config = dict(
    num_hidden_layers=11,
    hidden_size=160,
    num_attention_heads=5,
    num_key_value_heads=5,
    head_dim=32,
    intermediate_size=640,
    vocab_size=2048,
    hidden_act='tanh_gelu',
    norm='layernorm',
    norm_place='pre',
    norm_eps=1e-06,
    positions='learned',
    qk_norm=False,
    attn_scale=0.177,
    bias='all',
    tie_word_embeddings=True,
    parallel_block=False,
    init='uniform',
    init_std_qkv=0.0395,
    init_std_o=0.0,
    init_std_up=0.0395,
    init_std_down=0.0,
    optimizer='soap_variant',
    learning_rate=0.00443,
    beta1=0.95,
    beta2=0.95,
    weight_decay=0.07,
    lr_head=0.00562,
    max_grad_norm=1.0,
    warmup_steps=200,
    schedule='wsd',
    decay_fraction=0.853,
    decay_shape='linear',
    final_lr_fraction=0.0,
    batch_tokens=[16384, 32768, 49152],
    max_seq_len=512,
    doc_mask=True,
    train_tokens=108900000,
    max_steps=3424,
    dataset='wikipedia_en',
)
Each number is 500 + 25 x the weight over the matrix's rms, rounded and kept within 0 to 999. Layers, rows and columns count from 0. Numbers have three digits each.

# layer 6 attention key, 160x160, rms 0.174, rows 0-40, columns 0-159
486495487503497445514510531471548476518502504493467514504516504499505551529504511461522489496511470478548505530494497525509459509488468476527507506519541496532493506466508454536512513498517430485498530487486476474515500490461515488495468480502504476454528530496466480488511505515490511532484488448506539510500493509486494467532459512509494478503469482490488543496510492541491502497526506487486478439521492518530465527519523428535503543501547481523453497539489489525489510477483494
497538501527503528504517458483509511498492491460479517493478499483557489474517506504502507512518475587489481460466461469469559525484510534513470482504485531490489498468492490458483468468490540478488470502528514533497472507514503535511486475492549463531449472529519486470500479512526511428502486555413488514532508489503498521517536522443523508519533509537483500503521516490535464509480485510513509501487536483522513478481485569463479512495501520487486488484510454547497464490511448
527466451503540499524477479516447567544548472518553483497502534456503496485499513580499507503474478494480501526489544488510535487521493516511491489516486496490526543476473436473519473524533552502520487486479466521521481533492516535543479470499502536479441453475533505488513509477497485506558497512501497493486493508554520496502466517519529518495527468480470499498501516495516518458483457541487488539508512511518514501492510527461513516510439528494524458491542494471496481451543521
458465506503478469548476535449553514521483503502480512492503500485480518503466492460531502497492490491497489524499526526543466500538450487450493492520485498513470487471498518522497506496514437523440526548494491479519492523501503486514467528488470514497472547528466479520493492479511485508446539498493547502516506504455478493539521490507482509477461533499494530507540475519489513501520514508484454478479515480503492480521536459521492492502540474525448529518479511512517509490488504
503497534501490543480521501526522527527510510457507515508502512497486504499519530496481502497497498575515505492453563517451490503467496482546483478467511497514527480506488495499494472505498546457503492474499542511466518501499458532476510502499519466569499473484476512508489499555445488450497440477493549496493499476525488524520534537509494506542554469535497522491508536493501504470504538497511516463503464521463555525460499502489530544531474566541553471501481514472556472513484527
516533539566497532477490525544491483464465513469499505496470490506498486477488494462472472490535518511506509473524484467467503495495520503492518462429443490492518490467525506507459514500488536485535473533536518543489502470502537478495534538458525514539506504503500498519500484562521503478491508499473459478516497524443490454499507509505460527484504514504457496534494485466509500473468511476552525495502518478470481479482450559520458500515499500489523499513508476509463479562490455
464522510497492484502523500476491512441531468494509448536504522492473506526479519486506481495543473512524517499518452525490496508510470475452499495561505522488474484524507481499522557482522463498489496464500519469519448524471481470500482482530494468463554521536494462482493472482528522493522530490541514442507515520488521509509480473477479494500514514481477484488511481552520496557542490473530462483493558503498490501538463489533492524492523474480448490529455532511479509471516510
460521553518508473480496481502483520502459451492509497548509474538449447506456554465460500531517501459565518480516505524478495530505452521427529523496490504530500477507485540505494535484489489473448503514586516494481481521463479489460504475502505480531515542508502495493526487528531472531503505461525546483501511490522528523505481435509478506489570514481483486496478466523558486528503498512508488478464502532473502525503485447503490531502515506464439448505421515496467515481513523
573468512526521471499530495479476469487449513479520483446504489529528479513499494504465493508558536517474444510467497508486456453472509509500473466456477472440503550490477526524471511516496546492488485539518483519527491445506522513495508505498484506499448511453502510518498506490493488476492515514503504509488480518424447483498452479485493518492525503493502507524501462451478456457462510569587530487495541505521507520508447490493481505479524505491493542478539493493488443487498467
497514520500487482527469522519532490561473514514494535509481545482531562493529477478567507482510496524516485548498519540522530471500508436514531503512522513532482551453553461487478478481527461482485507498483491497492545522495537493507486520492496481499524522504445508516481529518492523504440480476471519536549487509506495483531510520519496461512529490476531507493484504553503500443512486508481453466516483511505479518489543495471503493483499480487460478495517503490493476499508517
527508484492524492501519470508481509464490474495518506475521500481507471522527487509503507509523538506477486479477491513487554479498516494495483500496495487478512474563492506477469481503500528503505462489498512501540515465495523562470502521513509480473473471497507516480483522469484531489515477533479502494515537522475510522472533465461484521544524528527495470498523520440478513421458483528539541539511505487497514507500460538506500471468505496459577487493524527467503464501475501
532528476504471538486526489523473518499514490512491495495498504497511497482547526509479491510490528498484487482489504462472503492471547530526470493455485484488514504511507485486491494505477560486503491488516519519510507451512507513488534485492503493526497453488525521503482464524480514463518460525492477508480530477502483526487512500498501514492519483533517458500513515451479503489465533503507537511509467516465525487463459545476485488492507488521557513486503477484502490515508465
477486485507517492504495537493482522463539486534496485484514472487495485486494494472497473504495451457506517538509462535545489524523456509500550548541490501480503453503530497451496550510497474494520480496494434475499475507479486470485503524515497509501534537529484458457511490463544542593514481513495500484485467524483526522486470494511524484497492525466500497489436491490491491550541464496420507526527494481495478491493519477519518497528472444479427517504485487462479523498538484
516556565553475557480539508539508477492450485537532476501483548531494475487486488436462500500559535489497481495491463487488480513450513491501500498454452476465473509512507509488449522518491496463474501517547542545433553491513492488439549533463502482522492508518476536510472454513493520477456485510486493531505506491487495514507505493487498519509481483509497481511481509491507527525499512484483529463481455512428503499495480516490465483484463466500560517502507469470521474561442502
477521582497470496548503530537534381538486526485466512498458478499525499537488435518468495478497510473526511456508457472505472516518511458462509510472503502520412479466484571512485463490509490527457534498501528512465516476515487459478491498534483500523444473519463510508507527513520496503505503469455481518517510523482474456516515479483510473497458499466549483507504526539501520556470485537534472426515524467532488505526519467523509501516495491507491469521486481566487498504484503
508452485480492471534455523488479504517525514465464530504526463465517547494524473542505489527439463468513550465536532523513520521548453526496497543622587545515485490494482485456500452489551503501445508459516468449522497492460552552485531476529519497474489481530548501473478540426541518539499492497525518500511498507482539503497523497497533498492513554550528507509522507493462475465496558522515493534522503477494510511498494467511534522500525504513495458475449523493503501436477487
528487524501519523448490426494523528491509484506483480462529508502471503522499535519485527519515492485493492467481480529497498510522525492489448506517478485461515502516466493474489517505515531530502519484482503504519463514474510530507476489504492473496497490492513481493455504499501474455547509526549512491478529485477501527510490451453499503533522520495546505492517500496467426498499505522549506511482485522494525496531467512461517503447469525517508510478526501497524468481479511
488451544501511456480493496495505491535481511494510487496495502509446525528464492510497502480475494507500487517488515523545451504525449436475511539508499466523482481509520525533503552522468471518503488542496455499487481511478462472534457549487466517479513568458484468497500525474490475511514557477526512485477499532477484463519445466501481509492500479442488509500483449529513491530511479522485521454472512477518518518561542483518514485520508521520459530487500488498534504486517543
493474490527533536453513457533524509506505480489476509489490490500452494499480507531447526498480513479503507443516516466457487493476511496501476480415472523505538464523478500534449509562467531524524514506493520571480547498510491481471476512478503516560479480485528524529483506526460502501542477520528469503519505493502506505454494486474503547515505493546499469471495475457495536488484498485494550515537464484521510507522483499496486457516462544519536517492536464506505508551482477
550523472500519504481515482525459509472479502517534481481517513467534491549536491514483498521511487499474495500508479493506516514478466537492490552539548515447507507510485525473486459470512512487485479464532490466507488481491555549471579505523533484455501489519513478502491502441482504514494502515516501474482517558464468505500509459494504531537516526549481502494498504487473453426446519549589512504478540539484514500524464506489491518446510472497544496488485497470521471462478477
515483530502477472506468535526509523529475482516494491548545490495463492453476491469541472508487521477487500522469494548553459473511486435529517506532505476529500497516531461486490560504550458479489544483507470455526537518437503493503506549501487505472542538492456499495507508512509489557497500466525517452458456501478513491518493503514484467497500510451478532531498526542486543505477497500489521475490451516486555492507523506472534491515500488522500476485494513461494504489459537
519507449508491511498487562510494506503474545505521478497453565448543521533547478511554510492518477522496488496516460500535499507479479465509488502552502530489516506458496509489482459466518518550493523517451461471548515484525541502521507568531500551480517503555462478471452510444505489514435554537492402542519478525496510467506499522515461496548495529454511492461467467504475503455461493490479490515542533493552458522496476518505511469461489471503479483472509517468506434505561495
492510507482496524484481478532490523512545480480508492485504486496471479536507510517505529533483542448479491487521567503480475480478500525503492492452504500499509549459461514507515507509489546475505497513492509524475498512471484515487482523482490542521492471452531530529452504490462447468543498489511548495475500485556481457461481461526494518482521459498511428516516488513486566475466482548535490477494483504542468499512528473469546501497471535527506481488517545493571517512535490
464471506531533499504484512499518497502519463488499494506485544493470501469464530496515520485527521462531468489520498496505411495495469493398485475467478504536460458500471524562463524511478517536451515516470487516527469516485482438545446488521482504536475514510500502510502486483504468533512552474487506519493544502475494508503463496513450518466490512463480489510516453494518537508486522492487480470486543491559492509552509465506473484561524513507469501523512503507503541504531497
503513476502497539483500494523485517480512492493517512471516474525509456481526520517458481519510507482479507464504496470480496497495536570518484484433478512484525489504470504494483473530469542502508487532523530525496500466526502538468530480485507500535471465504546521497490490518493497480500485525501466508503489485519497511489523483491524525521500499539504463494513496467479511508482507492515542536522483493481509499464463517484465490497491502516557509495507498495516487530484469
473466512494501474512481512485526529481528494517506508547519474511460496482446494468510503477521482509485483541504488529520483489513484459450527519518484507505459486499525506498514539515509440486512488504475494502492490531484477474512461512507467495486559539500469492499529532508548508509521525464527525453512485517500514521488500500508485464489481511456488525517471488520530509539536466464455475493493514496517475478537503451518508498537495483489457484504493531488489540525533537
541554555534441494534494525497497468517492515519482452499486515478463517496485474466538471491516499478502484503497481510518517486533518507479531513543486507503488549448522474488500540494563462469523521470545512468500508494486540436507514515472484481487570516497520495496507503496534509552488540494497488497486494500531516447497519519511499444488514516476487511508502491581497521482501483475500452445470498528464448477487495506500509545497513466484485480516504502492437504565493494
478571568490473514478513481534495472452461515509524539454538454533531475547493493479553468505495506507471521514512485521505501560492472497525501563496508510538435480489537530466500479455471468473544477552539508515463507509474495565494521534492498488457518566482488548502497536481491531466444543524480495529501486505522494469527524450488486516565513528489504426534510432523509480500492484512513475516490476488448504499462491558494534492490491512508491525447486543466562440512465499
489461539462510461538468510465555514538491493500484503483483494525518492494536519506535491475487499480485526579520557522546508487514507477475528510517507490531502510494508484462523522531488440494528496527502498509516517544494477492525463467496482511491503514499468539474521527521502511524497461458487518536525469482500473499516497491493506442492516510500502534481506480536472504514556459496411469487520463487528468524480539498492481505535499481470456462491489528479479528512523509
498533484494503524506515480552511531456499449527489509524508472478483479477489494515490533492494488510465482478483501483482554488491531518512485459462475492496501492503500544511442451506505560485475504527522529520488515451520542517479508526484499512487485479483540495511496499470476489457464487520483510472500559500509513512490535452488503543544497524517514489532529505472494519446477462496534519533503499490447498451484464548514498484509466527485611501488514525516547507485476493
461492513500456536518485545509541493511539512509517510538486513488489528476492489526532478478500498498520463530509505505501477510532500456445480511486497530549434511523501451499504481508494479506512514508461492479494493524503485480571462528517496495509489517541477494498507529507499491472484527476481502518512519469541454477538498531530490485502461489477477491467503496501510515540560497512449438516506473484478472505494563507490507499516493478511474507510511496520559511489493513
536503512530492553505491476501486493472530503525476464482503501505489474507507468531449508511467543481500503450509477482470535481538546575490517464506478475469519502474468504493517502539510516528530513451524565518473547464526507476497511476485520473524518420453549505537455511514522526527549453513541476504495549513496501450444490477469533502503526495534539458482509541501489518466499479472527531528528460499495486502512452494511518521496456475516534474504500524521522460537513463
496537533547496514483533509473492522522515518509535501494492525535468498498463495494468501507495531474510526491497527483476468509474455476459531457498495526516471512503508544548525539521529467510535535469490501503518513496490476434484505550521467465482567489496466451514535523519517490547494501452518557466487466541502541479509477506476473500450470533509512507494491479530491506532514486438495481449424526476525513494492515478500468507516508477506465501518480517519508510520503515
439515504518465504475482505519495488496507501503491520481476530494467485452455522523481525531553516500491486503466484508462446458487523451490489452463474541508531510506471533523463522508480510500484508570481502484469526486544489435497497494502491478508444507528502461550470480506444471497503542488512518511479521492519486489502518494502479547520489455495489497488484464483510534476475522525531476511481515515509515508506489505462492482523518478462489507495507516534486515509456525
498501485490494488505495548518483466481479493508502549482527492514494500468534492490530506532504515504516541529501486511501476459526479516489500517496508514494500499484503483482495510459531462491519483521515473522467460499516466500475510467476533511462512522519482490501504455522504509513465495490464516541533506462477478429503484476526513530503514473506536506477490489541507478490490508519480496518491515531484499500501512520490482511480489503474506515481507493502499520512493472
494497523504513472517463528491541467509489506502490479509514509509479502486479514494500531511528449527523532479509474494529472477506462435487509522495469490527459525498475486503532523507543464492480485496496534506504494504496489434485483501478508500465522541533458468486456515525503471497509529506467477466507495478477492485513489479516505461525500501472489518524467499515512497531483479510457483465487510458496482524522526508485474545507509505530453511527503496532506528535509529
508487528506553503528501538474522443518464516514449535497487510525496509505498512451499505516502455511526533513539445474531462511515453492500523515452523504524439488442472481504514509496516478517465495520506507550489528529497493475470464493445516555485494511514500524524510493512477461554460502525482493514504508484460498456507452489543491450469501493460490520521525479517508500503476512506465470458499485441525444561564537484539478532522519495503418535530487436530497519528503524
525500480472517538484521492523484501491480515512510504494510473482526503519535480489513527535479524522515512501515483460479530512510517508508502503473535521453494498461474488473487445489502556511519468504535480505520469492549538522482536475483518490522461474478538506511513506495485535489479466515505464538538485488526481461497495500517521515529497472536499527472517508508492459471479525524538513516519549513484478488510486503536524492462456479476549497494486507482498467499467478
546455493485527499479481507507504489508497481524508455493513476528514447508514419536519587491510521494526487510510492513489524477460536488465481478490478476502503463489398490515512525469514517526493458537481483512547555484493482537522501488538518527491483550501481540481546529463492568491523503471514504504554550531530543492506475489502527505482482567480497537526518458534507563503478475532497522491562540506504467496523462493496490478504446530470542479486501487455476541479528486
501481486488473513518511493527503535456488493477509488531511494479522516511502450499528477520486494475517530536515524485491504503513544498484505493527518492486473523446486500504512486491471515509505520465446488482501455535496497483506488513532500471541491501482526510490498518472492512520554491512544515550508477498510488533508479520478485483481460480493496514462519505527496508522527505485533498525523508476501504444492484471510496493513493506521501487512528514494535475509493452
505491512503507443493473527486495515508491509518499513519524500522484494497490507500506502498481506483539510503514509537506484490509461472486531502525497523534509493509495515492517522491522436499483504505502490520492487543488455477496477452506503503469544550503442498491515499484539518527495510448506505489506480499479516487515461482517490465490486517469483528511496494519519496512510475498458481482506502519505517502519520481516471519519518507508447474501477485499519516490480538